config.yaml
num_hidden_layers: 10
hidden_size: 192
num_attention_heads: 6
num_key_value_heads: 6
head_dim: 32
intermediate_size: 960
vocab_size: 3618
hidden_act: "tanh_gelu"
norm: "layernorm"
norm_place: "pre"
norm_eps: 1e-05
positions: "learned"
qk_norm: false
attn_scale: 0.177
bias: "all"
tie_word_embeddings: true
parallel_block: false
init: "normal"
init_std_qkv: 0.0217
init_std_o: 0.00485
init_std_up: 0.0217
init_std_down: 0.00485
init_out_by_depth: true
optimizer: "muon_variant"
learning_rate: 0.0058
lr_mult_o: 3.0
beta1: 0.95
lr_head: 0.00443
max_grad_norm: 0.5
warmup_steps: 200
schedule: "wsd"
decay_fraction: 0.881
decay_shape: "linear"
final_lr_fraction: 0.0
batch_tokens: 16384
max_seq_len: 512
doc_mask: true
train_tokens: 137100000
max_steps: 8368
dataset: "wikipedia_en"
Each number is 128 + 32 x the weight over its row's rms, rounded and kept within 0 to 255. Layers, rows and columns count from 0. The size above them is the row's rms in percent of the matrix's.

# layer 6 MLP down (transposed), 960x192, rms 0.06, rows 643-695, columns 128-191
size [100  94  95  95  88  91  87  98  78  84 101  92 117 105 102  98  92  92  87 114 100  80  95  92 102 108 111  92  96 102 103 122 104  99  84  91  86 110 115 120  80 107  81 102  90 111  89  86  84  97 105  84  80]
[[142 119 193 134 138 156  36 133 101  52 104 162 138 109 131 130 172 146 116 108  80 140 157 161 187 133 120 115 165 108 116 160 110  75 151 192  41 152 133 102 125 127 104 153 131 101 167 127 173 116 161 106 120 133 129 162 103  87 167 141  98 149 154 101]
 [125 118 147 116  38 131 172 141 138 118 123 145 117 138 172 160 120  98 184 151 170  99 195 120 184 117 111 132 113 120  76 113 130 157  90 148 174  96  91 166  65 149 123 127 108 175 165 173  90 150 141  95 159 124 134 145 134  95 150 129  65 103  90 130]
 [ 95 109 194 172  88 169  79  55 123 102 172 137 116 157 125 154 120 125 134 143 167 177 123 106 103 102  94 110 152 131 101 144 119 146 137  81 122 141 114 127 121  82  92 125 121  71 112 108 153 122 123  72  99 138 139 109  96 112 106  96  67 187 102 130]
 [199  99 147 177 163 158 145 111  81 147  85 196 149 162 141 140 147  94 149 167 112 141 160 150 111 135 115 115 118 154 124 145 131 106 139 138  16 135 101  90 102 104 127 191 184 109 117 129  89  85 133 122 142 151 126 180  78 152 144 109 155 101  98  95]
 [165 122 116 125 146  66 157  69 135 137 100 137 141  89 144  88 121 122 128 138 101 128 116  86 193 115 186 134 125 140 173 166 115 158 147 153 112 120 153 174 192  79 110 107 105  29 159 129 136 154 103  94 117 154 131 191 105 118 161  86 107 155 110 113]
 [176 147 137 148 148  90 140 170  72 124 135  61 107  96 119 102 168  97  76 101  88 133 129 201  77 103 168 133 115  79 105  81 155  76 160  81 134 147 152  88 100 145 184  96 188 137 118 168 114 172 205  87 163 145 110 230  70 113 132 172 137 153  62 102]
 [101 120 133 152 176 136  83 152  81  96 137  92 101 118 179 106 105 188 163  81 145 132 103 174 111 109  96  86 109  81  77  90  99 182 181 149  75 138 112 167  90 173 133 178  99 120  82 154 158 129 107 118  96 114 158 164 181 135 185 138 131 102 121 180]
 [101  72 114 138 172 140 149 116 138 135 108 171  61 172  91 132 117 140 170 185 175 115 169 138  93 165 108 204 188 191 108 144 149 125 114 119 132 181 145 106  90 174 120 125 156 105 166 131  96 129 102 128  97 127 149  96 135 114 162 119  93  84  86 128]
 [144 154 146 151 170 130 112 157 108 127  79 145 113 148 135  69 126 139  98 120 112 187 173 116 175 116 106 119 132  91 129 150  82 138 118 121  86 114  88 142 192 142 194  99 151 127 143 161 123 184 142 132 152 157 100 154 124 118 107 161  98 141 120 179]
 [168 106 151 147 165 155 130 139 166 150 113  99  82 176 142  31 153 116 155 123 106 126 117 185  72 124 135 127  63 108 134 165  96 130 122 162  94 104 146 162 118 139 117 162 120 102 174 148 116 136 141 146 144 127 110 142  99 101 123  84 101 135  90 112]
 [ 73 131 149 162 132 117 146 133 123 142 111 135  62  97  86 183  91 119 117  79 165 139  83 160 112  65 132 138  83 117 118  90 127 198 107 135 134 156 188 126 135 190 187 126 140 170 141 130 124 141 127 133 126 130  94 121 138 145 146 135 155 157 133 161]
 [101 160 116 120 159 129 146 116 122 139 118 116  90 131 123 127  98 161  93  84 136  96  66  95 145 134  79  74  92 136 143 187 128 137 144  69 168 107 180 137  97 145 109 155 136 131 116 115 181 118 157 122 115 130 161 170 135 124 119 117 162 143 125 156]
 [ 88 161 138  89 108 149 133 174 102 121 164 150  83 182 114 131 208 114  84 106 101 140 129  57 139 107 114 117  97 141 141 136 105 118 104 113 131 136 141 196 112 125 151 125 139 131 156  91 111 128 138 169  94  99 107 198 148  83 136  84 121 135 114 111]
 [129 157  63 138  90 173 102 136 153 167 140 215 117  83 148 115 187 126 188  85 160 138  90 131  91  77 119 172 195 155 142 176  72 117  69 104 166 114 121 138 142  76 181 205 142 109  93 104 118  80 200 101 116  88 110 107  96  64 139 136 128 144  54  92]
 [135 112 110 129 124  91  85 106  90 106 176  75 100  96  91 118 107 129 125 118  92 172 131 130 134 157  78 105 114  98 151 131 139 142 173 184 145 133 135 128 111 117 176  92 119 119 128 110 130 137 149  82 153 101 121 160  65 149 156 125 143 103 147 194]
 [133 116 122 146 180 107 202 152 178 140 125 151  79 189 144 116 143 153 109 148  94 146 162 101 169  94  65 102 142 124 116 128 133 134  90  81 116 182 148 179 155 110 138 102 172 118 135 147 124 101 168 154 105 161 116 186 151 140 112 118 147 112 118 121]
 [134 101 134 125 136 130 105 154 104 170 109 150 124 150 158 142 159 174 113 103 174  67 119 144 178 126 136 110 117 173 145 179  82  67 151 178 138  89 171 127 131 135 151 111 107  74  81 140 118 130 130 178  99 101 110 129  93 139 180 133  76 154 182 158]
 [172 158 114 117 106 160 105 151  98 149  42 138 121 176 116  42 142 155 101 140 115 136 130 139 179 128 133 157  76 143 141 111 149 135 114 148 101 160 117  57 115 151 130 189 102 138 126  79 164 180 109 108  53 149 142 190 148 113  86 122 207 127 115 131]
 [130 168 138  62 170 133 101 192  91 126  82 133 142 134 102  29  91 141  71 172 155  61  88 133 160 167  99 141 151 140 116  89 121 124 151 131 165  94 106 176 112 118 172 192 128 121  76 144  94 136 128 141 113 129 142 119 138 143 109 117  96 140 176 111]
 [140 138 108 131 146 132 126 141 191 127  95 143 129 157  59 115 154 108 115 134 174 114 128  74 146 104 133 128 133 182  96 137  82 125 165 108 129 158  93 136 102  92 156 123 163 126 169 120 113 179 145  63 144 101 135 166 118 107 133 143 118 103 139 105]
 [155 117 147 185 134 128 146 127 171 106 155  83  88  80 103 114 194 142 128 118 149 141  88 117  96 130 181 177 109 114 155 116 147 193 124 136 212 139 175 128 162 132 128 106 132 155  87 172 107 135  71 110 192 131  82 108 105 140 117 139  90 133  32  94]
 [131 134 115 128 190 145 131 115 105  98 141 106 120 145 150 111 105 120  72  95 198  81  81 126 113 101 140 180 174  78 112  97 135 101 168 158 128 124 163 150 135 136 151 143  95 119 153 133 112 150 105 161 119 154 147 160 111  90 136  51 109 143 102 154]
 [121 145 159 126  97 166 231 139 108  77 117 122  56 142 147 137  99 128 124 150 116  91 113 137 137 186 174 135 149 105 104 181 113  88 132 133 157 101 144  82 106  96  84 152 180 174 154 175 110 132 126  71 150 146  54  71 147 102 124 131 128 129  96  80]
 [121 118  93  74 151 131 127 143 123  99 119 138 136 178 172  31 172 145 132 142 127 128 125  77 168 118 129 161  89  65 117 132 152 148  70 109 107  87 138 150 112 133 161 147 162 108 141 100 113 116  80 123 147  74 134 100 150 110  84 135 129  93 106 141]
 [146  95 139 137 138 151 109  92 128 111 105  76 143 111  99 131 194 191 108 118 170 159 116 105 129  76 114 101 105 100 165  81  78 181 139 118 138  77 142 117 121 117 195 122 119 152 155 127 150 130 163 138 161 136  88 120 165 149  76 153 122 159 137 105]
 [ 97 119 138 135  88 154 151 125 162 171  80  98 183 130 110 141 118 147 151 118 108 125 142 145 159 137 159 140 165 113 113 136 130  75  66 105 122 198 191 145 165 138 179 162 103 123 135 123 140 163  78 118 140 105 164 118  88 112 153 124 144 101 110  76]
 [146  96 196 164 140 110  97 107 125 128 167 144 139  82 144 168 160 123 128 175  58 159  97 144 162 130 204 169 132 105 115 101 166 126 160 146 113 116 146 147 189 128 129 164  78 118 148 113 116 155 152 118 173 178 140 129  70 141 127  98 114  98  83 153]
 [182 126  83 141 135 126 163 111 125  83  92 152 153 114 167 136 146 125 148 134 139  93 167  98 156 132 131 108 113  89 122 127 135 191 106 121 125 127 104 103 112 155 135  75 108 137 124  91 164 131 158 114  90  96 101  85 118 101  70 175 117 167  96 149]
 [140 146 149 138 168 100 185 101 156 178  92 140  98 162 133 142  80 101  76 145 115 138 129 112 123 125 109 112  97 110 213 171  99 130 164 151  99 202 109 124 143 132  86 133 123 133  93 115 114 132 144 137 131 151 107 158 115 100 166 112 143 144  63 180]
 [183 100 117 149 156  93 168  96  75 126 140 160 146 136 125 167 142  95 110 126 150 132 135  74 136 144 151 169 153  74  87  77  75 114  82 117 163 125 119  99 173 108 172 131 124 140 148 142 111 125 105 179  89 116  65 158 149 129 146 147 131 127  68 156]
 [165 172 161 143 121 156 164 137 150 134 102 111 136 149  97 132 134 164 134 142 118 210  89 117 139 127 138 122 107 157 143 141 150  88  61 159 117  92  98 141 127 111 163  82 122 134 138  77 167 119 129 155 123 162 149 176 136 200  93 126  96 155 117 150]
 [ 90 127 109  82 145 136  79 144 157 134 118 115 142  86 141 152  91 132 146  89  81  95 131 158 120  87 195 134  78 121 112 101 116 133  92  98 168 146 152 136 111 189 101  90 120 105 159 114 107  48 160 138 155 138 105 156 176 132  76 144  56 137 112 106]
 [133 132 137 132 139  75 137 120 101 103 123 149 135 138 140  79 113 164  98 156 127 183  77  65 123 143 146 162  95 126 132 145 141 156 115 150  94 126 165 159 134 199 116 101 162 148 186  96 125  74 162 144 122 107 149 121 104 140 160 140 168 136 162 102]
 [117  84 101 130 145 121 140 116 165 164 121  93 100 112 138 151 165 128  80 163  89 119 100 103 121 126  98 129 121 123 117 116 135 158 137 139 114  65 127 177 115 105 144 175 123  86  93  77  97 154 166 196  86 102 104  52 104 125 136 171 101 100 219  88]
 [162 172 145 114 184 149 198 131 127 125 182 116 184 122 140 125  77 142 103 179 108 114 173 165 150 179  87 123 177 127  89 113 138 114 131 163 108  71 125  58 118 121 133 142 142 174 115 157 131 142  67 168 140  68 130  99  35 104 171  61  99 183  71 102]
 [100 164 119 164 109 187 115 172 156 108  92  97 130 140 122  84 109 123  97 121 134 175 110 125  92 107 143 134 192 177 143 134 126 140 141  30  94 103 128 169 119 143 123 132 103 102 102 136 118 128  98  88 103 132 135  50 162 152 132 187 158 153 125 196]
 [103 143 137 189 147 131 166 127  97 146 107 110 136  62  67 113 133 121 115 106 121 142  83 149 144 129  65 163 100  73 154 117 139 121 130 115 130 158  98 166 158 141 135 139  71 176 145 120 104 130 135 113  99 131 110 148 150 125 161 143 104 140 104  96]
 [ 96 122  62 168 147 123 155 112 155 137 115 140 151 152  78 193 106 153 125 164  77 166 134  92 127  52 128 136 166 116 160 149  99  60 132 113 148 199 115  84  93  90 149 150 133  94 130 121  69  75 164 168 140 134 123 162 113 114 123 102 108 169  84 126]
 [123 124  87 148 133 145 184  84 169 162 198  98 120 122 161 122 153 170 107 139 122 147 118 134 130 127 157 167 133 104 165 100 166 114 120 116  95 118 128 176 158 109 105 112 121  98  95 119 119 152 133  97 126 114 165 161  85 165 145  99 111 114  97 114]
 [201 142 146 153 144 115  93 113 111  95  88 151 123 120 134 138 124  71  97  85  98 136 158 138 148  79 121 192  93 135 180 155 123  94  87 133  96 153 179  93 141  88 102 155 141 142 196 126 168 147  95 135  78 153  95 149 152 158 119 136 112 107  86 171]
 [ 94  96 116 141 160  96 185  88  96  99  95 118 135  60 114  49 225 151 154 133 150 108  94 109 160 129 118 140  96  50 102  75  96 144 121 174  84 179 104 158 123 151  96 120 143 109 113 159 107 169 115 165 104 167 194 190 138  82 144  79 131 147 129 141]
 [112 125 110 123 135 151  88 103 144 158 122 189 166 120  97 207 166 128 146  81 161 167 109 152 122 121 106 107  73  73 136 143 131 171 139 104 143 115 113 188 138 119 122 143 132 147 172  73 179 125 174 123 179 135 128 125 127  90 119 142 117 110  98  90]
 [123 104 125 142 158 114 106 147  76 119 150 166  81 140 163 118 129  84 188 137 147 138 135 104 119 110  87 141 145  97 168 111 134 125 121 106  91 167 112 126 127 131 146 129 126 154 102 120 129 167  97 119 146 159 108 160 160  98 114  48 192 135 103 117]
 [111  90 131 121 196 111 145 141 149 164  71 113 176 176 190 120 150 115 106 133  89 136 123 134 135  96 125 124 122 125 172 120 108  75 142 136  95 160 153 105  99 108 168 149 127 183 115 170 140 198 143 112 164 170  80 142  98 145 157 139 129 153 111 131]
 [154 124 183 181 141 141 157 166 111  99 133 161 144 101 123 100  90 129 150 135  98 177 181  95 176 179 163 134 164 160 163 110 126  82 141 131 123 184  99 140 150  60 138  97 127 132 115 105 143 101 173  58 122 184 142 169 107 128 167 143 128 159 157 139]
 [131  72 142 116 156 135 161 169  87 181 118  77 166  94 120 135 133 106 134  85 132  91 143 131 122 132 110 150 169  83 146  96 148 176 142 129 129 152 166 114 138 134  91 109 121 114 163 138 137 124 152 156 109 113 108 130 106 104 170 135 145 144  87  95]
 [127 142  88 141 167  95 147 149 130  93 131 113 149 119 158  86 187 136 184  91 112 152 144 125  89 182  86 101 145  88 132 162 144 142  93 121 124 139 147 146 173  66 144 147 178  92 146 142 143 148 135 116 187 111 152  89 122  76  75 126 178 109  86 136]
 [ 98 103 173 124  74  96 126 146 170 109 146 181  32 104 119 146 147 148 132 140 130 148 158 138 125 121 116  87 133 133 106 192  99 128 142 130 166  98 108 155  96 111 153 129  78 163 173 135  81 123 139 139  82 191 135 115 114 148 146 114 112 126 133 181]
 [180 105 105 100 135 119 127 131 141 147 112 156 121 105 144 125  96  89 158 106 179  58 154 158  84  65 167 146 102 155 109 171 147 138 187 129 139 155 126 169 118 162 128  72 157 166 128 226 102 142 138 119 112 179 115 170  95 156 141 147 124 138  90 140]
 [181 113 150 109 139 103 129  43 130 113 162 156 114 145 103 152 111 120  78 108 171 152 106 114 206 145 131 109 103 172 150 117 156 170 137  92 173  77 132  97 135 137 180 147 118 127 128 174 201  39 127 186  65 158  98 132 162 192 111 130 108 124 139 162]
 [147 118 109 150 170  77 152 146  99 175  84 133 104 104  79  89 114 169 144 148 179 218  91 108 154 137 117 141 134  94 146 146 122 161 117  63 118 138 132 131 145 177 127 170 110  87 104 115 158 111 176 133 150 114 102  87 154 171 145 186 200  65 148 158]
 [118  98 115 134 129 126 146 110 153  94 152 122  75 109  81 116 168  90 121  84 238 195  86  95 116 134 110 111 144  76 164 106 151 125 123 153 133  84 152 167 143 141 175 114 150 125  64 129 123 110 127 151 105 113 126 198 136 127 175 157 135 101 125  89]
 [ 74 126  86  94 101  58 170 122 142 138 125  99 128  74 133 168  76  46  88 116 138 146 122  82 166 129 147 122 145 103  96 160 105 137 113 173 163 168 186 151  94 127 129 120 107 115 180 174 141 155 167 167 112 111 137 167 118 161 134  71  97 157 128  61]]
# layer 6 MLP up, 960x192, rms 0.128, rows 644-695, columns 128-191
size [ 96  95  89  93  93  86  96  84  84 104  88 124 103 110  96  89  95  96 115  91  99 102  91 110  89 113  89  91  99 101 117  96 101  87  92  89 109 119 117  95 116 101  98  89 106  92  89  89 107 104  84  86]
[[101  84 177 121 152 111 172 121 149 158 127 108 124 183 131 132 108 136 113 109 187 184 201 134  64  65 137 130 114 106 154 212 168 112 150 178 183 123 134  29 118 121 147 118 115 106 143 141 107 117  74 127 131 113  42  80 171 137 163 155 102 163 161 107]
 [119 133 129  71 121 127  86 133 168 104  68 101 197 117 180 149 158 138 137  88 130  99 149 114 115 123 122  92 126  49 180  95 176  85 166  85  75 147 133  78 144 141 127 122 140 145 166 180 219 106 172  97 159 133 131  66 137 131 126 159  55  92 120 103]
 [100 128 101 139 157 167 138  78 142 112  83 114 162  85 108 137 105 117 141  85 121 134 134 127 155  51  56  99  96 123 170  98  81 146  93 119 170  81 117 136 130 154  95  83 102 130  95 127 120 128 172 115 173 114 104 127 142  92  84 132 122  82 134  64]
 [103 129 135 104  72 178  68  82 112 151  73 134 150 119 158 156 109  92 121 140  76 151 127 171  79 195 129  97 202 138 143 103 153  97 119 149 140 199 139 142 101 185 145  54  70 186 131  89 176 153 108 114 127  93 114 130 170 147  83 142 215 113  74 174]
 [182 126  89 123 110 129 117 136 111 166 146 154 156 116 125  96 193 143 137 125  93 111 169 135 101 132 129 167  84 154 151 103 190 128  94 146  94 124 160 139 151 145 127 101 152 164 159  79 107 131 115 103 201 105  53  90 127 158 138 180 151  61 158  88]
 [127 143 167  77 144 124 140  54  89 129 163 159 146 125 107 124 176 133 163 143 160 126 109 183 113 150 127 142  84 143 136 163  81  94  91  96 179 155 199  32 115 157 131  52 173 115 105 121 109 151 100 104 135 175 133 186  75 125 106 197  87  99 176 140]
 [123 171 112 118 100  27 141 187 124 163  76 139 181 147 107 117 137  74 121 123 143 107  98  98 154  68 129 120  86  90 155 130 124  60 152 118 136  87 147 109 162  77 117 178  89 141  99 140 115 146 137 139 164 110  93 128 171 102 149 166 125 166 172 148]
 [141 127 158 143 158 141 148 100  81 132 113 149 130 171 139 125 138 113 116 150 140 114 145 178 106 103 126 116 152 107 134 151 143  16 156  84 162 108 132  88 140 114 117 169 101 152 184 119 142 125 115  96 162 120 171 141 129 108 121 126 163 176 117  97]
 [206  78 147 136 146  85 141 160  75 144 151 158 143 154 170  99  98 127 104  49 159 137 120 107 124 156  97 164  90 166 157 179 164  54  61  91 159 144 135 118 104  39  62 142 124 145 122 112 143 113 139 120 145 151 156 168 155 133 116 184 126 113 121 174]
 [ 90 164 133  64  60 133  39  58 155 176 144 176 152 109  87  96 136 109 121 136 124 123 127  99 148 135 148 142 140 132 186 146 115 144  77 116 164 112 112 108 171  45 113  55 145  75 126  89  93 188 137 122 172 173 150 127 154 165 171  81 143 134  76 113]
 [172  72 118 138  62 117 164 115 124 103  91 173 151 126 153 115 150 136 103 125 133 129 129 161 125 169 145  92 122 135 203 123 128  95 137 133 115 149  70  86 131 119 159  39 130 127 115  60 103  73 142 124 176  87 158 126 116 181 121 118  51 117 137 113]
 [122 163  76 147  57 164 135 188 133 124  92  92 139  79 103 150 149 177 117  99 128 102 134 126 116 115 139 137  90 101 112 117 118 118 156 187 122 137 178 113 177  79 175 158  89 130 112 143 107  81  81  98 123  84 159 187 157 189 122 115 108 182 110 145]
 [162 117 127 152 137 157 102 136 133  70 140 112 155 158  76 103  82 180 131 171 153 147 112 130 122 123 155 167 154 122  93 132 148 169 126 157 132 111 133 132 155 104 105  92 137 137 136  84 113 106 166  72 117 119 122 104 118 209 128  97 190 102 171  86]
 [ 86  85 137 141 154 108 127 165 163  96  99 131 130 110 129 116 147 151  63 106 119 113 146 150 154 145  95 112 146  60  73  65 118 144  92 131 142 164 117 111 150 103 112 111 120 129 158 111 176 122 128 124 121  87  87 166 177 161 202 200 110 113 163  83]
 [165 106 125  88 117 145 106 115  91  92  68 101 139 110 161 140 103  78 135 135 117 147 172 124 126 138 178 109 110 120 193 115 108 133 166  94 150  86 159  82 208 211 121  93  99 191 133 122 109 114 113 126 113 130 114 121 122  70  99  60  82 211 152 119]
 [137  81  99 118 102 131 162 160  86 172 160 110 117 175 143 146 109 179  99 140 116 145 139 106 138 108 100 123 158  92 135 103 106 143 182  62 177  62 151 153 123 138  90 121 113 212 138 125  92 107  97 127 116 113 178 102  79 116  49 118 165 120  78 113]
 [114  82 161 142 111 130 142 133 130 140 119  94 128 124 109 193 228 131 114 154  77 152 135 151 123  94 111  83 100 108 133 161 145 174  78 189 110 119 150  99 111 153 159 179 161 108 182 156 158 125 168 173 119  62 117 140 103 133 125 140 123 152 108  88]
 [ 81 120 119  78 145 197  81 170 126 141 111 134  84  92  91 146 166 108 188 130 112 174 115 163 128 148 103 124 140  94 157 144  74 115 157 133 134 152 108 119 105 156 127 115 131 136 126  85 119 145 140 183 146 151 143 100 147 169 107  86  94  34 166 146]
 [106  98  69 128 158  76 105 167  93 160 166  88 167 148 143 122 158 141 109 201 110  71 131 123 133  99 137 128  51 173  89 154 188  67 136 133 105  96 158 154 113 180 191 127 124  61 128 141 133 166 100 116 121 124 103 166 126 165 125 158 146  78 132  73]
 [114 150 110 172 127 121  83 123 121 125  94 121 112 111 158 139 171 144 179 150 125 162 158 160 136 103 158  97 142 117  88  64 125  95 109 144 129 118 118 107 121 113 143 128  82 128 147 187 177 148 119 153 146 119 108 135  44 147 115 137 128  94 169 174]
 [137 146 136 126 124 106 127 143 132 136 132 133 139 190 133 164  41 104 156  74  83 106 132  74  88 136 138 142 170  80 122 100 133 171 119 115 121  89 152 109 148 131 148 148  70 180 148  60  86 121 133 135 163 159 148 120 155 207 101 185 156 124  91 183]
 [125  83 145  91 107 141 132 106 102 159 118 144 151 137 142  85 134  65  94  75 122  81 125 163 113  47 128 119 124 107  81 127 107 131 137 119 102  82  85 157 119 153  59  81 103 150 121 123 134 191 138 121 100 196 179 147 136 136 121 171 113  80  97 123]
 [146  98 121  96  85 143 169 114 145 143  88 137 152  73 123 186 144 101 108 134 145  57 124 147 136 151 140 110  95 112 153 174 107 140 143 151 143 182 150  89 134 130 152 105 151 125 137 140 141 125 125 176 132  82 108 171  96 122  94  72 142 171  78 113]
 [122  62 221 167 100 139  85 117 166 175 123 203 145 114  96 107 149 140 145 109 117 100 141  89 147  98 130 123 134  74 139 125 172 159 106 151 120 146  77  91 152 168 155 142 132 114 102 135 110  88 150  59 159 165 133  80 188 132 150 157 129  70  46 158]
 [ 87 111 125  96 148  84  55  78  92 131 156 152 129 144 142 188  71 139  68 144 111  95 151 118  92  78  89 113 136 128 138 110 122 163 140 110 144  53  96 132 137 102 104 114 176 169 168 119 130 112 111 111  76 143 136 151 144  99 108 127 117 134 145 183]
 [ 74 142 172 161 172  78 126 153 118 146 127 106 136 124  88  82 126  97  94 159  92 129 155 156 151 219 142 140 155 124 161 130 156 166 124 106 141  75 146 166 109 151 128 134 116 123 122 118 191  68  74 118 129 126 109  90 140  93 126  76  81 181 162 158]
 [144 120 119 130  99  90  68 165 107 159 155 124 138 151 118 137 163 160 108 120 170 157 154 100 136 107 235 111 141 145 125 118 135  88 139 110 107  99 125 154 107 119 172 155 146 137 151 154 165 142 120 111 120 108 179 103 116 136 212 107 150  63 102  30]
 [190 132 147 123 170 145 117 177 132 133  90 153 121 113 106 122  90 125 122 127 137  91 123 153 151 120 116 140 126 115 142 114  76  80 139 143 128 156 144 102 165 138  84 107 130 180  98  89 238  98  91 134 179  88  76 139 170 119  82 105 111 171 147  90]
 [ 93 142 124 165 118  78 188 137 158 103 144 103 139 125 132 104 145 100 164 124 129  98 132 119 114 101 107  71 106 123 129 156 166 121  85 108  52 118 155 101 142 121 139 113 126 150 102 122 110 112 114  84 189 152 165 112 141 182  81 158 156  99 160 118]
 [ 99 136 134 121 129 106 162 110 197  93 123 147 154 150 142 144 142 142 166 143 131 137 164  89 138  81 163 140 121  94 130 174 115 124 109 142 123  29 115 135 145 109 109 111 198 136 139 171 162 150 106 144 149 127  93 129 141 151 137 150 101 131 153  80]
 [110 106  69 146 174  85  95 116 141 107 124 127  67 117 167  85 125 162 163 151 121 144  97  96 105 107 174 119 120 132 176  81 137 176 111 113 169 186  98 132 102 106 134 116 122 137 193 157  83 115  88 143 127  89 110 160  59 113 128 131  94  98 162 115]
 [162 127 189 108 132  94  84 105 209 151 134 142 151 159 137 128 134 136 188 102 158  84 124 130 153 141  99  92  90  90 109 182 126  70 115 115 153 131  89 130  74 168 119 134 163 147  96 173 111 112 135 123 140 107  73 151 110 188 127 117  35 133 152  67]
 [135 165  87  73 192  82 120 140 135 115 140 103 135 183  86 104  84  95 147 120  91 120 170 148 141 132 150 138 127 141 122  93 156  77  56 141 179 113  95 100 166 105 137 156 138 132 114 104 100  97 117  86 154  79 126 134 180  90  97 113 150  75 155  94]
 [ 91  78 142 138 101 142  92  72  99 152 158 129  92 119 127 153  99 138 122 111 122 156 142  75  71 142 179 134 114  77 182  82 141 121 175 133 119  84 155 120 160 148  84 145 131  94 126 130 105 149  82 108 156 125  81 142 157 142 144 193 162 132 118  63]
 [168 126  95 142 146 127 113 151 126  54 118 125 119  99  60 126  82 166 103 153 119 193 145 170 139 125 136 134 147  66 126 132 126 145 134 154  77 191 170 127 143  72 110 126 143 100 118 195 141 149 161 136  92 154 127 176 128 189  68 100 105 153 139 144]
 [144 135 106  95  58 187  69 119 133  64 115 136 123 133 206 128 156 101  64 147 121 142 142 100 122 173  59 119 156 130 120 140 141 167 117 114  98 154 214 114 149 107  79 115 146 181 159  96 116 201  75 143 174  89 124 109 144 144 103 119 202 119 161 145]
 [216 109  94 114 138 108 121 173  57 148  74 179  74 124 147 136 138 176 146 108 121  53 158  87 108 155 119  92  68 131 130  59 188 155  87 137  78 144 160 154  91 125 159 186 128  80 100 149 156 100 140 100  85 123 129 103 148 154 180 126 133  90 118 118]
 [137 122 147  96 154 155 170  87 112 114 114 156 137  99 134 174 134 143 114 163 156 115 157  70 118 121 165 108 154 190 148 118 102 134 155 114 188 112 131  74 186 105 108 122 169 115 130 133 149 123  96 140 112 109  96 183  97 137 152 122  85 121 182 146]
 [113 106 123 108 130  62 156 108 177 131  86 160 137 172 166 121 114 115 134  88  46  85 123 163 125 145 133 176 121 209 125 138 157 105 161 132 126 136 151  87 131  96 117 163 107  91  84 128 103 167 139 145 196 127 140 154  80 139 122 129 194 114  77  77]
 [ 58 135 147 129 121 148 119 116 106 150 138 119 194  97 114 133 178 147 205 115  91 152  96 148  95 178  93 120 182 142 103 163 124 111 143 180  99 124 141 127 128 122 104 157  69 132 123 134 104  72  87 135 110 187 102 117 149 121 111 186 194  83 144 149]
 [141 171 142  81 155 154 114 122  99  96 136 127 127 121 145 101 155 111 119 198 141 130  75 104 107 138 149 103 116 146 129 103 127 117 169 104 154 206 183 105 165 101  44 113 162 166 149 101 153  92 109 140  59 120 123 103 146 131  98 124 121 111 162  83]
 [103  89 114 128 125 161 114  86 112 133  76  63 154 136 178 126 125 149  83 115  59  95  99 151 154 152 130 120  85 119  81 144 117 147 115 101 104 104 129 112 143 161  70 202 112 139 162 140 141  94 137 146  95 108 159 112 135 157 113 113  77  97 140 101]
 [175 106 204 158 181  95 132 104  95 199  88 179 124 129 121  74 132 178  91 109 109 135 115 103  94 102  98 122 122 127 109 116 103 132 119 123 130 153 134 115 136  49 104 144 149 128 107 112 107  93 201 135 199 132 136 131  69  94 137 145 142 121 175 112]
 [106 130  57 146 137 119 153 150 175 135 164 127 130  69 135 137 119 175  60  54 135 129 117 171 120  74 152 172 147  81 114 104 119 115 136 107 179 130 112 168 117 124 103  96 115 193 167 160 188 120 108  96 115  92 166  97 179 146 158  76 171 124 146 113]
 [112 137  61  36  97 146  78 155 112 129 155 155 139 120 133  78 119 118 123 106 105  92 173 109 132 196 126 116 146  84 158 122 152 103 110 148 108 118 122 125 172  99 163 105 151 115 119 163 162 120 115  93 113  89 179 174 147  93 115 134 154 135 134 143]
 [129  92 149 135  90 138 102 113  87 113 123 136  94  84 129 176 103 135 111  81 174 100 169  44 115 187 122 108 102 107 153 107  85 117 151 179  84 133 163 102 113 160 101  89 134 103 220 149 115  83 200 161 132 140 128 105  77 104 148 110 118 156 111 107]
 [144 142 108 158 118 182 182 125 167 157 155 148 226 137 124 123 141 121 101 147  98 171 121 175  72 121 100 145  99 161 105 110 113 154 168 114 138 108 173 116 146 148 139 154 137 117 160  55 127 117  84 163 130  81 116  94 155  91 157 169 124 120 130  82]
 [152 166 150 110 132 122 135 137 126 136  96  90 124 121  76 118 144 148 141 187  83 110  98 115 172 148  86 105 153 143 108  84 158 109 141 192 128 149 119 123 185  92 113  94  83 119 101 181  44 179 116 128 137  80 226 180 204 138 123 143 171 109 106 153]
 [ 63  72 164 117 105 118  72 139  76 173  85 122 133 100 157  77 167 115  80 185 144 120 159 137  41  95 149 110 120 101 116 131 164  84 166 127 147 173 134 100 166 118  29 143 115 187 143  84 120 195 179 116 113 118 149 106 134 103  86 173 154 148 131 132]
 [105 136 147 140 106 172 166 133 179 145 120 119 113  82 133 126 121  72 151  51 143 117 183 198 159 108 158 134 183  79 117 146 117 175 119  93  82  73 152  66 121 116 114 106 133 123 165 125 153  59 144 130  99 154 128 153 150 132 204  98 182 148 106 117]
 [152  56 187  85 166 132 134 129 141 102 174 110 143 155 118  94  83 169 178  49 114 136 145 154 125  93 140 129 117 156 149  96  66 118 117  82 186 186 113 115 117 187 162 147  97 140 126 120 104 110  98  79 188  93 151 114 116  72 101 139 130 146  92 111]
 [143 128  72 176 127 112 157  65 121 142 147 117 183 110 148 115  89 214 147 140 104 115 141 146  87 160 120 163  99 132 117 131 155  73 107 164  93 118 116 105 149 126  77  97 112 142 114 138 188 100 134 159 147 149 177 127 148 180  66 120  50  99  92 154]]